From a checkpoint of a small transformer trained on Wikipedia: 8 layers, rotary positions.
Each number is 50 + 12 x the weight over its row's rms, rounded and kept within 0 to 99. Layers, rows and columns count from 0. The size before them is the row's rms in percent of the matrix's.

# layer 2 MLP down (transposed), 384x96, rms 0.193, rows 295-311, columns 0-95
086:50 73 51 58 32 34 48 33 45 65 71 43 43 34 41 49 71 37 53 64 48 46 36 59 51 65 56 35 53 61 67 44 77 35 51 47 46 57 53 46 52 52 40 34 10 51 51 35 46 42 50 65 50 36 41 42 28 56 48 51 39 59 48 44 33 53 40 35 51 65 57 48 52 61 46 39 52 38 51 62 70 67 57 64 72 44 41 51 57 46 44 83 52 49 63 38
108:38 41 56 49 31 61 56 48 42 53 61 48 54 53 67 60 52 52 55 50 61 63 48 52 41 41 45 47 64 38 46 36 44 34 50 64 18 39 50 49 81 75 42 61 50 56 35 57 69 36 53 54 27 51 62 42 40 61 55 56 77 60 38 44 60 70 49 48 53 31 45 53 56 50 60 61 42 52 51 48 46 47 35 06 45 46 64 52 25 53 49 63 65 37 37 57
089:41 24 55 55 86 64 31 48 51 24 60 34 60 29 41 40 38 55 47 40 45 38 38 31 47 45 44 56 48 56 69 57 55 29 44 45 42 50 75 36 37 55 55 62 50 67 49 43 47 46 48 55 59 40 38 56 60 75 72 48 39 49 44 56 68 39 52 46 51 47 63 43 31 45 50 75 48 67 62 68 43 44 53 52 43 68 61 55 38 45 62 32 51 67 50 57
112:46 53 76 56 58 44 51 58 53 43 54 42 40 39 44 35 44 46 53 60 46 58 56 48 48 51 57 33 54 46 36 43 31 46 39 60 63 53 73 52 27 62 67 47 42 42 64 26 54 56 52 31 22 32 38 27 50 51 40 63 63 57 54 58 55 48 68 66 32 56 52 34 54 53 46 39 50 44 35 41 74 77 60 45 44 56 76 42 39 52 63 58 38 78 42 59
102:40 36 41 77 35 54 35 49 38 42 39 77 53 65 60 65 34 60 61 58 50 71 38 64 25 42 68 51 41 44 43 46 47 33 74 48 48 82 34 70 42 50 55 48 55 42 45 46 48 54 49 57 25 53 54 52 31 35 40 56 45 63 49 47 45 37 50 70 46 60 57 54 44 27 43 68 60 65 46 50 53 45 62 38 49 49 79 41 62 36 47 41 46 53 51 48
107:45 47 41 29 53 47 40 38 63 41 50 51 27 57 67 61 23 58 35 50 52 67 40 52 54 55 39 46 44 50 42 34 62 54 41 56 69 79 45 40 54 49 58 48 27 37 37 57 55 45 38 56 66 63 39 48 19 53 52 40 56 70 31 44 28 47 66 52 67 51 48 64 76 41 51 61 35 40 44 40 63 54 58 49 35 67 56 56 44 65 48 55 61 61 74 59
085:34 68 61 46 53 42 50 31 56 48 68 51 42 67 46 45 55 38 45 53 56 21 40 39 51 56 55 37 54 44 64 45 64 49 42 45 39 22 67 48 46 57 43 59 41 46 50 43 65 59 82 57 21 44 36 31 54 49 60 42 47 46 55 49 45 41 43 54 38 40 77 40 51 41 47 39 54 52 61 38 77 41 66 68 50 54 88 59 47 61 61 54 40 37 45 48
123:64 49 55 40 49 30 38 40 40 69 38 47 29 55 60 59 50 50 41 35 76 60 68 75 56 65 43 44 55 34 59 70 38 34 52 48 79 55 62 53 57 40 50 60 60 41 33 44 34 57 60 39 36 48 67 68 48 34 38 37 52 55 43 44 55 61 50 42 55 42 45 58 30 44 46 70 49 36 46 69 46 41 62 49 31 45 34 53 34 42 63 58 41 78 60 49
111:19 40 55 48 43 54 70 71 53 46 58 33 25 56 48 53 34 67 62 46 46 40 54 53 49 56 35 44 58 53 51 47 76 65 47 54 45 55 33 40 39 42 43 46 44 69 75 31 29 49 48 48 45 65 73 76 57 30 33 50 56 21 38 51 35 52 43 67 52 57 65 55 47 57 61 57 52 44 41 50 44 67 44 53 63 45 49 59 53 58 45 54 63 24 54 49
095:33 41 26 36 46 60 48 43 54 67 41 29 42 44 51 78 45 59 61 43 69 42 58 55 43 33 54 44 53 59 68 52 31 68 30 61 58 45 52 47 45 44 36 55 51 57 77 59 54 39 51 51 31 58 43 66 61 56 56 45 38 62 34 36 35 61 42 41 62 67 46 52 40 33 38 68 30 36 54 68 43 29 50 69 53 39 50 62 49 59 40 56 38 67 69 57
119:48 29 59 54 42 56 49 38 44 53 72 77 72 27 47 30 47 41 60 63 41 62 26 45 57 42 61 50 57 38 41 55 66 48 60 50 52 55 41 55 52 28 63 62 67 57 42 42 54 45 56 58 28 54 67 37 47 52 55 58 69 38 59 43 57 79 53 48 70 51 36 55 64 62 49 39 53 53 34 42 54 28 37 33 63 26 69 52 62 43 42 40 45 37 55 37
079:61 43 56 36 66 57 44 50 40 46 55 51 34 31 29 65 32 39 48 51 51 23 41 43 35 51 64 58 50 42 30 75 85 40 51 46 46 38 56 67 45 58 57 49 38 49 32 36 44 60 54 54 51 38 68 39 60 58 57 64 47 73 58 35 52 31 59 31 35 46 51 55 49 41 47 43 41 66 72 48 76 46 67 44 56 52 34 51 48 64 64 41 44 47 47 63
116:56 40 62 63 57 45 56 29 32 56 52 47 63 50 48 54 60 75 56 49 58 49 69 31 44 50 34 35 18 47 46 54 64 68 34 53 60 44 55 59 34 60 47 66 58 17 57 46 48 31 58 38 44 58 51 23 67 47 45 46 66 38 67 55 39 54 60 75 46 48 42 28 44 52 61 34 59 60 44 54 35 72 63 52 58 56 56 44 48 41 42 61 35 43 47 37
095:45 56 46 67 56 50 61 44 59 66 66 57 60 37 39 47 56 43 56 71 40 52 54 57 72 43 47 66 52 57 48 81 63 47 72 61 66 55 33 43 44 48 51 39 31 33 26 58 35 64 55 53 27 46 44 57 57 51 48 62 38 38 59 56 63 45 48 34 41 48 28 61 46 62 46 05 41 31 45 48 47 36 38 38 50 55 38 52 42 58 47 47 54 48 63 69
093:69 45 64 53 54 41 49 52 47 59 98 55 45 54 41 62 67 64 28 25 57 49 51 54 46 50 58 58 54 34 51 28 56 56 57 51 37 37 73 57 52 49 30 47 50 46 41 52 33 40 53 46 30 54 51 47 41 51 35 39 58 38 76 37 52 30 60 41 57 57 36 41 38 63 31 62 63 59 42 45 38 53 76 46 63 50 64 49 41 45 40 61 48 54 43 69
097:47 41 67 57 43 37 45 59 47 83 60 52 54 59 66 58 53 53 33 36 54 59 58 49 39 51 60 47 48 49 68 58 48 68 61 34 62 34 19 73 43 42 30 47 53 63 51 30 53 48 51 60 67 53 44 35 38 57 48 54 51 30 49 54 67 46 57 51 47 47 60 71 18 28 56 29 45 53 53 66 59 43 59 32 53 41 36 30 49 39 45 51 46 70 56 50
102:59 42 57 39 47 48 46 29 34 52 39 48 45 53 45 32 59 47 40 58 54 70 60 41 59 52 65 53 41 28 46 55 67 33 44 38 46 61 75 60 41 80 33 64 35 55 41 31 27 57 57 40 68 66 66 53 58 60 48 23 57 42 34 49 73 43 59 52 54 39 54 66 48 57 34 51 62 61 45 50 40 64 43 69 41 34 40 44 44 53 69 62 67 56 60 43
# layer 2 MLP up, 384x96, rms 0.238, rows 296-312, columns 0-95
109:49 56 59 47 47 44 57 46 25 53 52 70 41 45 67 68 25 61 50 64 49 69 48 58 46 38 38 47 29 51 39 64 57 73 46 72 68 57 62 47 37 39 29 43 23 41 47 41 50 42 60 47 33 52 52 31 33 47 46 45 47 51 27 52 69 55 43 52 72 54 42 50 59 70 33 63 36 60 31 39 55 36 64 46 65 47 54 52 66 42 63 56 62 44 67 48
098:74 36 46 41 36 62 46 46 63 54 67 38 63 30 57 48 33 47 39 51 43 52 60 57 45 35 65 38 53 49 38 63 38 56 55 54 48 55 58 50 40 45 57 42 55 53 82 26 65 65 55 47 37 39 48 28 33 54 33 46 61 47 49 80 60 71 76 45 56 33 44 29 50 35 43 43 52 42 46 53 50 33 53 63 54 56 62 66 52 50 32 32 71 46 38 40
103:43 48 35 46 35 44 41 57 49 50 50 86 32 27 43 57 53 35 49 59 61 68 52 37 59 61 69 45 70 74 35 51 66 37 61 62 42 47 49 45 47 58 62 25 40 46 61 41 49 33 45 55 39 51 55 47 45 51 29 45 55 30 57 54 72 52 56 57 56 39 29 45 60 55 67 59 51 53 47 41 52 57 47 38 69 51 59 34 74 28 38 55 31 37 67 60
097:41 36 69 51 49 28 34 41 48 50 49 73 74 54 52 45 48 65 48 56 39 70 57 69 56 31 66 49 56 58 49 42 50 25 59 67 54 71 13 71 54 37 55 40 39 37 40 54 43 40 44 52 40 64 65 51 51 52 36 57 41 34 56 41 64 69 38 62 60 31 45 32 51 47 67 48 53 65 54 45 55 41 62 54 55 50 55 57 48 37 27 50 48 31 53 64
113:68 48 23 54 51 29 45 44 64 53 41 50 48 50 62 48 64 66 48 65 56 72 51 56 52 20 41 62 58 40 39 51 38 57 59 52 59 50 51 64 43 35 73 66 68 52 76 40 35 36 21 49 43 56 52 66 49 53 51 42 56 41 54 44 55 35 75 58 62 30 59 36 38 50 62 39 38 49 44 35 53 32 42 55 29 69 53 50 47 55 50 41 63 30 51 55
077:46 56 51 35 48 76 62 68 60 58 30 36 55 57 32 35 51 56 39 45 33 64 36 70 55 56 48 62 64 51 45 65 53 69 52 62 51 67 40 54 69 30 76 48 60 52 66 52 45 56 56 56 58 50 36 59 40 56 37 64 44 46 31 34 48 57 61 41 62 54 44 49 45 44 50 57 49 44 34 63 51 58 53 41 32 89 51 49 28 27 47 36 57 46 59 31
103:60 39 49 53 34 46 44 58 52 42 52 62 57 58 52 33 43 73 30 44 51 61 36 73 49 38 67 59 39 80 41 50 46 75 44 44 56 57 60 68 41 31 59 60 44 34 78 71 48 51 39 28 43 56 61 51 41 42 53 41 49 52 44 71 49 40 48 52 54 44 45 63 39 50 45 53 43 47 56 37 46 35 70 53 28 51 57 35 34 37 41 54 62 44 86 53
122:43 42 47 80 64 50 29 24 64 65 46 60 42 66 46 62 29 35 47 53 50 59 61 42 13 48 33 75 60 45 32 49 52 58 60 48 66 44 55 70 51 55 49 53 49 46 38 67 42 42 32 42 46 22 48 46 52 73 40 42 74 49 58 56 63 44 50 47 51 54 40 51 65 36 44 69 37 57 39 55 47 41 55 63 44 62 55 43 47 54 40 56 48 39 58 34
104:29 63 45 75 43 51 50 67 44 58 50 48 52 21 53 26 49 45 27 55 45 69 31 62 55 65 57 21 50 66 58 34 54 54 24 69 69 43 42 43 50 45 56 27 42 49 66 41 36 50 67 50 28 38 53 54 60 50 60 41 81 40 68 58 78 49 46 56 57 48 49 67 56 51 54 51 54 42 48 38 45 41 51 43 56 53 57 55 55 40 50 41 40 52 47 58
113:15 65 70 65 27 45 44 60 51 35 64 39 55 49 54 34 52 63 47 51 57 50 41 64 30 31 57 53 49 52 49 61 53 61 75 63 63 65 64 70 37 41 55 41 63 43 36 62 52 41 65 38 40 60 84 43 57 50 45 47 46 52 47 34 53 48 44 59 46 71 32 32 53 52 45 43 38 57 44 52 54 37 68 40 68 53 57 58 47 54 23 53 59 36 41 52
089:66 36 57 49 38 62 37 51 58 53 48 50 59 38 63 28 37 37 62 62 52 74 55 53 54 74 54 35 47 61 66 27 30 52 36 30 59 38 74 38 36 62 64 51 54 50 42 36 26 59 35 35 40 60 62 56 55 63 25 27 59 42 58 60 62 61 48 63 42 60 52 49 40 49 39 47 24 35 48 55 46 48 40 52 51 47 61 35 60 50 48 55 39 59 55 30
106:31 53 49 61 54 43 26 47 37 51 42 46 31 31 53 68 29 56 46 67 43 44 58 53 34 53 48 58 40 52 41 55 53 34 44 52 66 52 47 53 68 58 49 49 23 38 37 48 53 42 56 57 47 36 47 62 56 63 37 52 84 33 61 56 43 19 49 39 65 59 34 51 72 57 49 71 56 58 44 61 51 66 52 46 37 55 64 33 32 48 52 38 77 48 50 68
103:31 41 48 63 50 55 41 51 67 66 52 58 48 46 32 40 55 40 55 73 48 70 49 19 57 60 59 63 62 34 46 54 55 44 50 68 62 39 29 35 49 45 39 38 36 38 43 50 54 63 45 38 33 54 66 41 66 46 30 65 52 31 62 57 48 41 77 53 73 59 44 43 37 46 56 56 43 39 52 44 71 72 41 28 55 55 59 47 54 33 35 32 47 56 45 58
097:45 43 60 38 56 22 55 45 72 54 59 46 57 36 34 35 25 43 35 47 44 52 70 49 42 60 49 67 44 49 45 39 59 55 48 67 54 55 42 60 71 32 51 48 37 60 60 64 68 47 37 58 40 38 37 40 54 40 22 57 39 35 61 50 82 30 54 38 60 71 51 32 49 41 31 52 52 59 37 35 67 58 56 56 48 44 66 46 50 42 52 32 67 50 52 60
114:53 47 50 69 64 33 37 59 34 46 40 67 51 50 48 65 59 66 36 44 43 51 57 46 53 40 52 69 71 57 35 41 51 56 45 55 60 68 41 43 38 45 55 54 37 48 56 59 50 28 37 52 42 66 49 63 33 52 49 46 57 48 46 54 37 11 68 49 80 54 58 47 38 23 46 51 58 49 51 58 56 51 56 34 41 62 51 22 53 24 46 42 40 45 23 62
099:37 47 33 38 50 47 50 54 58 48 68 59 41 50 80 44 43 69 42 45 59 50 63 45 43 29 31 44 32 37 60 63 35 75 55 53 52 44 25 35 43 33 44 43 41 58 49 23 44 41 44 56 40 30 46 44 43 53 51 58 43 60 75 76 69 42 75 44 58 50 64 55 55 40 54 43 47 36 31 48 55 57 49 42 43 63 64 36 52 60 64 43 70 37 58 54
116:55 54 48 61 33 38 43 46 42 47 49 53 49 51 53 31 53 27 44 59 35 43 45 44 36 61 60 76 70 56 52 43 47 75 50 41 54 43 48 45 60 54 50 46 47 20 40 49 62 35 26 65 34 41 54 39 74 50 28 25 75 49 61 78 50 49 46 45 62 48 40 46 38 34 41 53 38 71 41 63 52 67 52 60 63 49 61 57 36 41 61 27 56 52 48 47